Weights of a small GPT-style language model, trained from scratch on English Wikipedia.
Size: 23 layers, width 160, 2 heads of 64, vocabulary 2048.
Architecture: LayerNorm before each block, biases, tied embeddings.
Each number is 50 + 15 x the weight over the matrix's rms, rounded and kept within 0 to 99. Layers, rows and columns count from 0.

# down: layer 10 MLP down (transposed), 640x160, rms 0.264, rows 179-278, columns 96-127
# up: layer 10 MLP up, 640x160, rms 0.263, rows 180-279, columns 96-127
down179:34 42 60 49 86 36 51 36 64 37 53 51 40 45 33 25 50 43 57 33 57 43 56 56 41 66 71 44 30 71 42 43
up180:61 49 55 38 74 45 41 72 45 36 45 43 30 67 51 78 61 67 52 61 50 29 43 48 51 79 56 19 33 43 56 80
down180:52 37 46 61 67 99 46 56 41 49 24 69 30 66 79 72 70 53 54 47 56 58 51 64 72 94 67 46 14 54 51 64
up181:52 66 46 52 45 66 60 38 45 74 28 37 46 69 61 56 41 45 39 56 29 50 99 43 34 72 73 39 31 52 53 40
down181:41 21 50 75 46 45 42 19 46 48 35 46 65 50 64 73 38 66 39 23 50 48 27 65 44 50 42 63 68 49 75 63
up182:48 39 25 57 59 54 52 24 24 24 48 41 35 45 58 36 41 65 42 34 77 50 43 16 17 93 38 49 55 63 52 34
down182:47 54 38 62 81 57 69 50 48 62 89 38 44 53 25 24 52 66 39 45 57 62 46 78 45 24 52 53 47 44 37 43
up183:69 59 36 73 54 47 79 15 47 42 27 58 32 65 44 37 63 36 51 67 44 45 36 56 47 65 57 36 31 35 50 70
down183:39 31 47 47 69 42 38 63 50 55 64 54 39 42 52 23 38 29 61 43 33 53 67 36 74 34 45 81 38 86 58 63
up184:48 47 54 60 10 31 49 58 69 42 38 31 54 10 62 62 29 53 50 53 75 38 32 50 42 60 41 29 33 54 50 45
down184:56 59 62 70 51 54 53 43 51 36 49 36 43 50 39 27 72 65 66 46 33 50 47 70 69 66 65 46 29 55 29 56
up185:50 55 38 81 67 42 39 18 46 39 46 58 52 92 51 52 66 65 48 50 35 38 65 29 33 53 48 55 30 50 62 48
down185:15 81 64 39 43 57 52 57 48 41 58 46 49 49 60 67 57 54 48 49 59 62 30 79 51 36 49 57 42 28 58 57
up186:56 42 60 50 45 42 74 56 61 56 50 83 47 61 55 22 56 46 48 46 38 50 48 41 52 55 48 47 43 66 32 50
down186:58 49 40 27 55 77 36 63 60 60 64 39 82 42 65 50 55 59 69 57 40 71 59 60 67 51 68 55 64 51 45 53
up187:44 59 64 54 44 46 56 66 30 69 52 52 63 64 38 59 39 51 53 32 60 51 52 16 38 52 64 71 71 72 65 72
down187:76 57 75 55 44 55 48 50 68 53 65 60 15 39 41 52 56 63 52 78 29 44 71 49 45 46 73 48 26 26 45 37
up188:67 70 18 46 38 61 36 36 99 59 74 72 54 33 58 68 37 39 60 73 48 36 57 49 35 59 40 42 58 53 33 37
down188:35 29 65 50 77 58 42 79 44 50 31 42 49 30 41 45 64 29 52 82 26 46 46 63 60 31 54 42 54 53 49 33
up189:41 53 43 63 40 63 53 62 47 54 38 37 50 40 58 58 48 59 16 45 72 36 51 64 64 33 41 49 42 59 52 60
down189:44 56 25 25 53 60 44 48 47 68 33 57 21 39 37 37 64 79 77 46 48 21 71 77 33 51 66 91 37 51 44 42
up190:57 25 54 31 62 51 73 46 24 00 48 63 65 61 70 39 56 63 54 61 20 53 47 48 44 12 48 40 41 54 44 45
down190:60 62 40 77 45 49 54 36 61 77 29 46 47 43 25 83 80 44 43 60 59 38 47 47 45 54 61 64 69 41 61 38
up191:44 71 22 44 52 50 39 17 71 39 65 24 55 52 74 47 37 64 59 35 45 41 37 46 56 40 60 61 59 83 68 28
down191:29 59 32 66 53 68 52 70 31 64 42 30 53 32 58 56 31 01 60 53 48 88 74 73 61 29 40 31 61 50 32 45
up192:52 48 34 52 43 78 57 20 59 71 66 64 63 78 29 37 65 54 67 64 75 76 86 57 52 54 51 65 43 65 77 61
down192:72 47 57 51 45 28 52 74 55 85 47 20 67 54 69 62 55 59 55 63 34 47 09 52 39 35 28 64 61 52 45 55
up193:56 49 55 43 19 35 36 38 38 38 34 48 64 28 51 49 62 53 36 57 45 75 38 49 54 28 67 61 57 35 94 61
down193:42 61 74 39 51 48 35 43 34 70 74 40 38 72 67 68 29 39 39 78 54 44 64 48 52 55 43 56 63 58 42 45
up194:71 42 59 41 40 43 74 54 35 66 67 46 55 69 47 40 53 26 49 44 41 33 56 63 48 45 57 52 46 32 71 47
down194:24 39 53 60 42 43 44 56 66 35 53 32 48 62 62 60 55 64 48 47 31 52 42 46 23 53 45 32 49 64 91 46
up195:53 71 59 43 66 28 47 41 72 33 79 41 42 19 31 80 45 37 52 40 58 32 54 41 53 46 49 35 46 40 68 42
down195:58 48 47 35 55 56 59 36 64 48 44 45 36 55 59 67 57 55 46 29 74 66 08 76 75 56 51 61 34 25 45 37
up196:58 58 65 44 66 51 17 64 71 23 71 47 44 48 16 83 34 68 81 70 76 57 29 57 45 19 32 61 42 60 69 52
down196:56 55 38 48 50 57 45 58 18 65 50 48 64 45 27 33 45 46 25 39 41 38 34 59 52 70 80 50 73 40 72 73
up197:72 73 68 66 24 44 28 65 52 36 53 23 38 42 50 59 29 52 37 66 53 33 67 38 83 61 37 53 42 29 64 63
down197:45 50 48 33 57 46 45 54 49 46 43 53 49 59 43 33 50 37 58 53 38 77 48 45 29 46 58 38 63 47 43 57
up198:42 42 72 22 50 33 20 47 58 36 64 54 77 45 60 44 47 77 73 47 58 59 43 41 34 54 76 26 65 62 69 48
down198:33 35 36 55 56 48 60 44 37 55 55 52 58 37 44 38 51 30 63 51 50 52 40 45 73 25 40 68 67 77 51 66
up199:34 56 43 55 56 38 30 54 63 45 33 58 39 34 82 28 59 47 13 65 41 35 63 40 74 50 09 50 45 47 54 59
down199:66 34 12 55 43 41 78 63 71 41 34 75 42 85 31 43 66 18 24 48 18 57 43 25 43 57 49 50 66 36 47 77
up200:39 43 76 51 18 64 22 65 71 51 42 56 54 64 60 67 34 79 40 57 66 04 35 35 35 44 59 37 36 40 52 39
down200:87 36 33 77 30 43 33 10 37 85 53 56 55 55 50 48 44 52 32 27 48 34 71 36 35 43 67 38 44 47 49 70
up201:70 37 37 79 28 40 58 50 43 33 26 50 33 66 43 60 24 52 57 44 63 51 55 45 55 59 51 51 49 71 53 73
down201:56 62 74 82 48 15 65 30 46 35 34 36 28 79 36 64 00 82 67 44 42 52 60 46 45 76 63 45 57 72 61 70
up202:32 55 62 54 36 37 47 62 41 62 56 44 53 46 48 08 37 47 65 18 26 40 56 46 31 73 45 46 63 65 74 60
down202:49 60 49 27 48 42 40 35 78 48 50 56 60 29 30 62 56 90 35 11 41 82 62 47 68 60 62 47 56 77 60 61
up203:59 68 94 46 61 67 43 63 62 58 70 41 21 37 55 56 29 38 72 60 80 63 20 03 47 58 49 36 74 52 24 84
down203:68 45 54 67 33 55 72 30 44 67 32 59 57 88 61 67 59 68 54 53 41 56 42 70 51 31 51 67 51 65 58 36
up204:51 54 70 67 54 43 53 63 54 35 48 48 48 46 55 63 31 54 66 29 68 11 64 48 33 51 64 41 62 49 64 47
down204:24 50 79 39 28 42 50 35 24 35 53 48 44 50 59 25 41 75 37 37 59 47 60 56 52 34 23 48 69 64 45 56
up205:52 54 39 43 52 77 43 91 10 59 48 59 63 59 53 51 39 57 60 72 54 55 79 32 38 51 60 72 50 67 51 51
down205:32 59 38 64 59 67 41 43 84 53 42 65 46 57 34 18 55 49 37 49 42 30 47 59 35 29 47 47 57 36 44 57
up206:53 58 51 39 47 47 43 34 37 84 68 44 40 54 63 30 69 63 56 58 62 38 76 37 37 52 77 38 63 50 69 61
down206:44 35 60 73 62 57 49 58 53 12 66 57 49 14 62 56 24 61 38 52 40 46 39 56 55 33 37 29 60 63 30 53
up207:56 49 74 51 17 56 58 61 44 48 19 55 41 85 41 79 30 05 45 42 73 64 12 65 48 38 73 62 45 50 46 50
down207:37 45 42 29 33 92 48 42 55 38 45 48 26 66 53 28 53 49 39 86 41 38 58 45 56 53 51 83 41 43 78 41
up208:66 77 88 49 54 39 32 35 44 57 72 47 66 24 11 47 65 76 60 51 47 22 58 29 40 07 37 59 60 50 60 46
down208:40 47 48 53 36 45 34 71 25 45 34 43 46 48 43 47 30 47 71 64 65 55 55 59 57 66 38 52 48 59 49 76
up209:31 43 21 43 80 37 83 59 64 82 47 42 72 30 37 69 40 84 66 34 62 51 54 34 30 66 43 49 57 29 64 65
down209:68 16 57 15 40 62 55 42 57 92 51 77 46 25 48 65 57 67 35 34 50 33 47 64 18 54 48 59 47 56 44 34
up210:48 70 55 72 67 76 43 25 51 53 45 68 31 78 33 29 51 35 56 74 66 66 46 52 53 33 77 14 70 49 61 44
down210:37 54 71 24 48 36 36 47 45 48 44 48 44 35 55 41 28 58 49 35 43 38 28 53 26 68 56 71 28 36 52 69
up211:72 50 66 49 60 49 57 45 20 49 36 52 64 42 53 71 48 80 30 62 38 60 65 47 66 55 39 46 26 57 30 36
down211:68 74 43 36 61 44 59 26 63 24 62 52 35 42 55 54 40 43 36 33 41 20 48 63 25 47 49 60 75 37 55 81
up212:27 20 38 53 43 39 70 47 61 59 25 64 50 63 52 50 15 55 61 43 40 30 63 50 31 55 32 65 54 44 30 37
down212:53 60 35 48 72 51 49 51 39 34 51 52 46 51 63 35 40 70 58 17 71 62 54 54 68 73 68 50 89 73 39 34
up213:43 64 41 82 56 52 68 80 42 34 60 48 65 58 53 76 31 47 68 35 34 64 63 42 55 54 54 30 49 47 44 53
down213:44 22 64 45 45 86 39 45 30 37 67 57 66 51 43 70 54 50 63 47 41 56 51 43 52 65 56 45 72 57 58 36
up214:47 31 53 50 62 61 51 23 46 66 36 23 55 78 70 34 60 76 77 80 60 68 68 44 56 38 62 71 64 65 45 43
down214:57 62 56 51 46 69 30 64 64 52 47 71 55 78 33 62 70 45 29 57 39 71 57 49 65 61 53 52 52 35 74 45
up215:47 45 55 35 35 37 51 53 73 32 34 37 29 41 75 68 26 53 44 50 68 57 53 67 46 65 45 29 59 14 61 48
down215:62 72 42 78 63 56 48 66 62 56 50 69 34 60 47 48 57 73 51 58 54 35 23 45 19 64 36 66 38 55 63 56
up216:51 76 57 64 55 45 26 51 46 37 40 60 57 43 43 30 61 50 68 45 34 63 74 66 31 55 54 52 43 50 58 69
down216:63 63 59 31 66 48 77 47 43 59 50 43 45 58 50 69 42 42 48 50 50 35 45 19 67 30 55 61 56 64 54 37
up217:19 87 44 40 61 52 37 46 46 59 33 53 53 36 31 53 45 52 31 49 49 74 48 55 47 46 35 42 60 58 76 66
down217:67 29 52 84 17 38 57 53 38 35 54 35 57 38 49 30 43 46 66 58 62 26 57 42 40 49 66 43 59 53 38 39
up218:40 83 68 46 43 44 53 45 67 71 63 56 56 40 33 55 39 63 30 60 48 39 38 59 33 50 41 74 67 60 45 56
down218:59 45 53 50 62 54 70 43 20 72 42 33 47 51 79 55 40 09 46 59 39 43 43 51 65 64 57 43 55 24 36 52
up219:32 54 61 43 59 40 60 87 49 76 54 63 69 36 53 52 31 27 79 24 15 29 39 17 61 58 29 76 44 29 62 38
down219:13 69 57 11 44 46 50 42 72 41 53 69 46 32 34 58 54 42 70 44 52 57 53 37 33 46 51 69 71 25 52 48
up220:34 48 41 66 68 64 80 19 39 73 37 56 72 29 46 75 61 23 49 54 38 56 62 43 68 42 36 41 40 59 52 43
down220:37 37 39 55 56 44 50 62 29 24 47 49 37 46 42 44 51 50 78 44 66 47 65 43 60 29 48 38 17 43 37 50
up221:62 42 43 22 67 42 57 31 53 45 52 55 39 54 70 21 43 24 32 46 84 35 53 49 59 48 60 59 70 65 46 24
down221:36 77 36 84 51 38 57 50 63 59 36 52 51 59 37 66 33 60 43 58 28 55 68 41 32 32 36 53 36 21 35 36
up222:29 43 67 63 36 40 66 56 49 69 59 53 76 29 67 35 38 62 48 57 50 49 67 50 35 34 58 35 23 45 60 58
down222:62 53 42 45 58 69 20 47 44 47 41 35 47 57 17 47 46 66 49 41 40 43 37 55 72 58 95 65 40 57 41 56
up223:46 22 66 46 42 45 67 27 47 27 60 31 60 64 53 61 43 31 35 30 85 52 31 39 49 72 39 52 45 46 52 64
down223:20 52 57 67 52 48 30 62 42 70 55 30 25 44 51 62 60 61 65 29 33 64 51 51 27 37 64 40 55 48 65 44
up224:40 83 49 40 67 41 60 42 60 46 72 50 45 36 49 37 46 67 57 65 54 53 39 59 77 60 47 63 53 39 62 64
down224:57 44 67 67 56 56 08 63 41 51 18 58 46 51 29 33 63 49 67 34 41 50 56 67 46 66 70 49 42 58 76 39
up225:75 47 55 53 33 71 39 42 71 58 62 56 58 49 46 26 52 31 50 46 44 48 69 43 60 79 43 53 58 48 81 21
down225:36 76 37 34 43 37 77 65 29 67 43 61 43 79 43 71 40 57 35 71 32 50 65 52 21 42 22 20 90 35 75 38
up226:77 64 42 79 69 44 63 16 66 52 52 65 45 26 08 50 69 60 36 67 75 49 48 41 52 54 69 46 71 46 44 60
down226:65 79 58 31 32 55 57 65 30 69 62 49 44 75 75 41 44 60 64 23 40 45 79 25 36 49 45 32 32 44 57 39
up227:61 77 57 59 69 52 52 72 36 55 54 43 86 73 56 47 45 35 55 26 39 66 36 58 54 58 40 64 38 52 52 55
down227:32 46 45 37 62 75 57 16 40 58 52 45 45 60 64 47 54 62 72 48 31 55 49 57 51 42 63 41 46 65 53 41
up228:77 31 44 55 61 38 50 29 44 49 50 73 19 33 78 62 48 60 61 25 49 60 35 64 44 34 45 77 49 66 41 67
down228:54 62 29 29 69 60 37 50 58 35 57 26 65 66 41 47 64 35 42 41 51 66 76 62 56 53 41 27 47 47 26 29
up229:59 56 32 41 43 48 59 57 21 26 71 36 50 37 65 65 66 36 74 46 50 50 80 44 65 48 70 49 38 39 59 49
down229:78 61 42 53 60 59 16 45 32 60 46 74 45 51 26 45 30 24 40 26 54 52 40 37 98 55 57 46 60 30 79 53
up230:42 42 68 67 55 67 41 42 54 17 33 34 52 40 46 57 62 61 55 57 44 51 58 28 31 45 38 54 37 62 52 65
down230:47 64 49 52 34 49 66 62 60 76 55 65 63 54 34 32 23 39 52 60 78 39 70 75 66 55 78 44 44 52 47 44
up231:46 52 53 30 60 27 69 56 59 51 64 48 26 51 53 43 54 43 87 27 46 76 51 62 45 43 69 38 36 56 32 61
down231:60 60 51 48 59 79 60 66 44 59 34 53 59 37 37 58 55 38 36 24 54 57 60 54 41 38 58 68 39 51 36 40
up232:70 73 51 40 64 53 63 54 67 48 50 45 52 34 44 62 35 46 44 41 35 60 40 35 36 60 54 42 40 41 52 89
down232:30 34 56 61 54 37 32 59 66 43 43 49 57 50 77 51 31 49 49 58 39 40 55 57 55 54 76 41 53 54 45 26
up233:48 49 77 27 24 47 39 64 51 45 45 54 62 43 37 40 38 60 52 58 83 70 48 45 65 46 35 63 34 56 46 35
down233:40 65 33 63 61 39 72 52 57 65 77 39 44 65 62 76 38 78 54 36 37 37 38 39 58 59 70 32 47 60 61 78
up234:57 18 55 33 45 29 48 52 41 57 61 97 28 25 15 65 35 54 28 64 42 58 61 46 82 42 26 28 48 86 40 72
down234:51 34 46 57 17 40 34 64 37 50 60 39 48 54 58 20 53 47 64 79 10 46 30 78 58 46 89 53 36 52 77 61
up235:36 50 47 38 62 33 32 54 44 80 27 43 61 48 30 41 63 54 82 39 35 66 32 51 73 69 49 60 68 61 63 63
down235:73 68 50 38 50 34 38 34 44 05 49 68 37 43 58 43 32 38 40 70 47 17 48 48 38 33 49 66 46 68 34 42
up236:81 56 44 46 39 39 41 49 43 41 41 41 63 25 41 42 50 41 48 22 34 21 47 44 75 58 64 19 61 43 36 57
down236:74 38 53 42 36 40 62 17 28 57 63 57 74 40 70 38 58 28 17 68 40 41 43 24 36 67 53 23 39 70 21 76
up237:54 14 38 51 48 62 71 40 70 34 49 55 51 41 71 48 37 43 51 76 59 65 40 62 55 21 58 55 28 17 41 59
down237:47 26 54 54 31 41 36 76 34 55 33 50 41 50 58 67 63 59 46 51 25 50 84 51 39 55 38 40 66 64 62 70
up238:78 38 66 32 68 57 58 63 53 45 38 50 61 66 30 65 48 68 41 46 59 21 47 31 78 50 27 41 39 27 33 69
down238:19 46 65 44 30 30 31 27 32 92 69 68 49 45 44 53 59 37 51 52 47 48 61 55 53 37 58 51 38 52 57 23
up239:62 59 45 63 73 39 62 66 69 49 27 50 63 49 35 83 60 63 36 47 40 59 44 28 64 65 73 53 38 37 53 65
down239:44 62 64 29 40 52 30 50 24 51 59 59 54 75 57 48 42 52 52 84 41 33 51 37 68 36 82 66 26 49 80 23
up240:55 59 64 61 54 57 17 58 31 45 20 26 38 66 33 71 44 64 46 48 39 54 45 61 25 54 63 66 26 42 65 44
down240:51 43 56 26 31 41 63 26 41 39 52 48 70 68 59 61 55 37 57 54 96 65 58 51 60 45 56 52 69 42 50 56
up241:61 41 49 57 57 83 64 35 56 40 47 25 37 55 67 47 24 75 68 79 76 24 60 50 51 39 72 40 35 53 90 61
down241:72 49 67 37 64 54 14 52 55 60 71 65 27 63 32 42 63 36 58 48 22 81 73 54 61 54 64 53 57 49 56 74
up242:55 43 33 65 54 43 39 99 55 65 46 79 23 66 33 45 55 48 43 41 51 52 37 60 59 55 76 60 55 75 37 48
down242:38 59 63 60 34 50 16 40 43 33 49 29 58 58 50 29 50 41 34 43 51 47 47 26 15 49 22 54 26 38 35 79
up243:66 81 44 35 32 45 36 91 32 52 35 57 32 55 49 40 29 29 69 29 53 40 65 53 92 28 42 54 45 34 57 61
down243:38 43 51 56 68 46 84 49 46 53 84 30 56 59 67 51 43 68 19 60 70 58 53 40 20 51 31 62 86 57 39 57
up244:45 63 73 33 34 67 63 81 50 39 66 71 43 59 58 34 35 57 57 31 65 39 48 55 50 37 43 26 76 37 35 51
down244:47 09 16 48 75 75 61 29 44 68 56 63 18 39 58 58 67 18 34 58 31 36 51 58 67 51 58 31 65 21 51 87
up245:64 55 46 57 31 61 50 64 67 69 59 26 41 32 00 47 57 31 56 72 52 49 60 54 45 37 54 75 54 85 23 43
down245:62 44 53 64 64 59 59 29 27 63 57 44 55 37 58 44 44 26 38 70 37 30 37 41 55 64 23 28 49 32 99 68
up246:50 72 87 52 33 46 43 49 56 34 53 42 44 66 34 54 53 67 52 55 69 63 53 55 58 43 41 74 41 48 64 54
down246:40 72 44 62 64 39 29 35 71 57 42 66 49 58 62 55 41 71 32 38 42 48 51 37 41 93 41 36 27 40 36 40
up247:31 52 60 52 47 69 86 51 57 66 34 77 53 41 29 52 27 77 45 58 62 43 45 57 67 41 74 41 44 61 50 40
down247:40 59 35 51 43 39 57 54 42 27 80 58 41 75 49 66 75 20 43 35 40 42 56 60 38 59 48 60 27 54 57 45
up248:50 53 55 73 29 69 59 50 37 58 47 43 75 41 37 66 57 26 48 30 72 75 47 63 58 60 43 62 71 61 43 50
down248:05 44 68 28 61 72 32 32 59 50 44 61 64 41 48 80 45 54 26 43 25 35 31 44 34 25 57 39 59 62 18 46
up249:59 67 40 50 52 32 58 50 46 49 49 58 44 63 52 61 47 44 55 55 74 69 79 61 69 53 46 52 52 58 66 56
down249:47 22 58 40 52 43 59 36 64 71 65 72 72 76 37 63 71 66 50 49 26 61 40 77 37 42 53 49 49 47 38 49
up250:75 35 53 53 58 60 27 72 56 33 56 40 59 74 49 56 57 22 46 70 54 66 33 69 60 37 12 47 68 59 50 71
down250:58 60 42 71 53 68 40 37 45 64 71 36 40 30 55 52 33 65 44 54 34 22 49 27 31 28 88 48 65 65 62 56
up251:55 41 40 62 50 42 25 36 66 45 44 43 70 54 42 50 37 69 50 69 46 46 46 49 43 55 23 29 48 46 59 38
down251:55 46 48 69 47 45 47 51 56 48 59 45 68 42 57 62 58 43 51 57 49 68 54 57 60 25 32 69 41 37 47 51
up252:25 52 23 49 34 39 49 56 90 64 55 47 47 52 55 45 21 44 66 50 79 44 54 63 56 40 27 26 42 65 74 50
down252:60 40 60 53 38 52 59 39 15 54 51 51 49 29 32 61 66 49 41 65 53 52 10 56 41 16 54 64 33 53 22 41
up253:27 65 38 37 39 11 67 76 20 58 58 69 32 50 53 50 24 43 60 50 67 67 48 53 68 52 29 60 55 37 43 64
down253:66 32 40 26 38 46 51 40 57 21 45 57 70 26 53 68 50 48 47 34 53 26 56 58 53 53 87 35 59 51 46 24
up254:25 37 51 62 69 53 54 50 28 68 39 48 22 50 53 66 68 47 33 56 33 48 47 62 57 57 42 59 69 19 55 64
down254:66 34 63 64 42 58 75 57 51 26 55 79 48 44 65 65 65 39 41 60 27 26 46 87 51 40 34 22 29 64 48 43
up255:34 54 34 28 60 46 54 62 55 54 37 86 07 23 43 74 25 70 76 51 11 56 58 63 34 75 38 49 51 67 32 33
down255:41 44 38 45 48 73 47 63 48 57 36 54 30 70 34 57 55 57 32 53 31 67 51 65 56 49 50 77 19 47 73 50
up256:47 55 66 38 20 68 65 39 64 50 43 33 53 54 38 44 72 66 78 26 73 27 70 19 75 46 63 58 53 92 31 65
down256:66 53 72 54 31 60 54 58 30 69 65 48 25 51 55 14 72 60 39 39 54 23 59 69 64 27 34 57 45 75 36 48
up257:40 35 35 39 64 31 28 31 68 76 46 80 38 39 33 46 27 41 33 59 49 52 50 40 19 38 48 42 39 35 40 59
down257:43 41 27 50 57 79 71 66 50 57 53 44 52 40 58 32 58 46 68 21 53 45 44 41 65 70 59 70 26 67 48 57
up258:49 34 48 50 62 44 44 29 49 88 37 76 44 42 40 66 54 40 37 25 34 54 70 20 50 66 44 52 73 59 57 62
down258:59 47 51 56 56 65 42 46 13 27 50 39 44 54 63 49 38 38 57 46 52 49 36 63 66 58 58 57 43 57 42 41
up259:42 47 62 70 67 57 83 47 37 74 11 54 61 51 51 68 57 66 43 69 37 46 65 35 51 71 54 31 64 34 64 19
down259:83 41 46 61 69 57 57 72 40 40 34 50 57 24 14 33 68 28 44 50 39 36 56 86 33 13 57 31 43 35 26 37
up260:61 66 19 52 34 47 39 53 48 60 52 45 49 36 67 33 77 57 46 57 64 46 48 65 61 60 44 52 47 57 35 55
down260:26 22 19 12 01 35 44 71 92 71 56 49 58 54 44 56 62 50 39 43 61 47 60 47 38 33 36 29 46 54 37 60
up261:53 45 60 49 53 88 80 42 51 63 43 66 70 51 44 39 45 57 33 47 62 56 61 42 62 61 36 31 23 48 38 62
down261:48 48 64 48 35 26 70 37 40 59 53 26 68 21 41 71 89 39 37 41 20 43 44 43 44 46 28 51 40 36 49 54
up262:17 83 45 56 66 45 67 46 45 76 39 74 32 54 41 31 28 54 49 49 56 51 24 42 53 83 32 55 51 71 70 39
down262:66 55 60 79 53 52 31 67 67 70 42 59 74 31 57 15 44 58 74 58 42 44 55 70 33 58 41 58 49 67 32 61
up263:57 66 63 70 28 48 39 59 51 47 37 55 41 50 33 49 59 21 42 32 50 42 43 79 32 49 61 52 51 61 52 48
down263:19 47 44 31 36 38 30 44 64 47 59 55 62 50 46 61 05 44 60 54 36 60 36 70 45 52 82 61 72 52 46 48
up264:41 71 68 62 57 55 81 43 36 53 40 65 46 51 27 59 32 49 55 68 54 64 51 55 26 51 50 55 59 38 34 48
down264:73 37 52 63 75 61 40 76 73 65 67 89 53 48 72 46 72 02 81 56 56 35 56 63 47 36 61 76 64 31 31 52
up265:64 69 56 51 23 68 59 45 33 65 30 54 49 53 41 36 62 84 28 51 48 64 85 50 29 67 40 28 76 54 65 46
down265:36 59 60 30 81 64 46 75 34 21 62 47 35 55 86 47 50 48 48 55 42 30 57 13 55 44 44 49 51 43 58 35
up266:37 51 27 49 30 38 62 75 60 40 51 49 55 58 71 58 59 35 44 53 60 36 14 40 55 47 56 28 44 49 39 47
down266:45 51 73 42 86 52 48 53 41 59 73 52 47 60 22 38 32 51 72 48 50 44 47 32 69 42 47 36 48 63 39 47
up267:67 30 27 64 56 45 68 52 57 54 40 55 63 64 76 52 54 58 30 64 47 42 67 53 52 47 49 30 53 51 32 48
down267:82 73 51 58 51 55 75 51 61 74 95 55 66 82 53 57 50 33 33 58 57 63 38 27 52 29 35 52 61 75 70 44
up268:65 37 47 72 74 57 44 60 26 62 55 89 38 53 29 45 37 54 50 70 30 26 61 55 61 47 34 61 56 67 71 41
down268:29 48 48 43 22 49 65 39 46 24 41 44 57 54 75 69 66 59 62 38 62 66 62 64 32 44 64 53 62 42 42 68
up269:56 51 24 56 72 46 63 46 67 42 51 49 43 43 53 26 63 56 18 57 16 40 72 33 55 45 18 58 37 71 64 47
down269:47 33 38 52 41 60 44 41 44 52 42 49 45 58 61 67 69 24 66 41 82 47 55 29 43 57 61 55 26 56 21 52
up270:43 59 59 34 49 39 45 62 15 36 80 56 71 73 45 32 60 54 62 57 30 47 39 70 78 33 44 43 63 58 42 34
down270:54 38 33 60 66 48 42 54 43 59 31 33 42 40 49 35 63 55 57 29 62 62 64 33 45 35 60 62 33 49 59 49
up271:60 50 50 50 28 41 42 14 17 49 13 35 63 46 49 61 44 31 47 63 48 06 80 39 38 43 34 36 50 23 22 56
down271:29 58 36 51 53 53 56 70 84 36 50 41 42 69 48 42 70 36 44 53 66 40 44 40 53 62 57 39 21 68 75 57
up272:49 34 64 44 32 62 37 28 50 60 45 67 48 49 56 47 67 93 58 42 50 44 63 45 34 46 46 51 60 78 64 71
down272:26 46 39 34 67 71 36 39 63 57 32 52 42 44 53 42 42 71 34 74 91 60 54 36 59 75 72 53 44 60 48 38
up273:47 52 45 23 54 25 38 10 76 44 50 55 44 56 88 55 58 36 30 37 61 75 59 31 64 50 52 51 33 72 50 51
down273:25 49 61 72 58 52 99 33 84 56 63 42 62 40 46 54 53 36 62 55 55 47 48 54 54 48 12 63 40 63 70 56
up274:54 58 49 29 79 25 78 20 37 36 64 30 52 23 57 78 51 27 44 48 50 54 34 65 60 45 65 38 29 40 36 35
down274:43 66 47 69 15 64 33 45 58 39 47 44 27 69 59 57 64 42 37 49 29 62 53 33 25 36 88 56 83 46 61 56
up275:63 53 42 54 41 51 30 80 59 75 49 40 53 60 40 59 38 34 54 93 48 44 54 32 70 58 38 56 44 73 58 72
down275:63 31 71 37 36 58 63 03 54 62 47 61 56 34 46 37 64 65 57 24 63 42 57 55 44 45 56 69 67 36 48 59
up276:28 25 38 70 36 13 72 27 76 50 45 70 56 27 43 89 68 56 20 56 46 52 59 30 40 37 32 73 52 60 42 40
down276:54 35 78 75 40 70 42 34 50 48 51 64 72 46 50 46 47 27 55 32 44 76 06 26 44 61 48 10 51 33 60 76
up277:36 43 66 30 44 35 77 47 27 32 47 56 29 66 66 80 64 61 52 46 87 21 58 39 48 39 63 44 57 42 66 53
down277:48 58 37 30 54 40 34 49 52 72 53 67 62 22 40 43 67 46 57 72 73 51 61 66 68 47 63 58 67 46 70 67
up278:63 59 34 57 57 45 38 38 61 49 42 43 38 68 42 61 19 68 79 40 59 65 58 37 56 58 48 64 61 61 62 83
down278:58 67 42 63 49 42 54 68 34 23 68 63 25 86 65 33 49 34 42 46 49 55 40 23 72 49 57 54 59 77 28 45
up279:40 73 57 67 63 28 56 63 56 64 58 53 48 85 51 60 35 58 38 59 65 72 61 44 46 32 28 68 49 49 33 26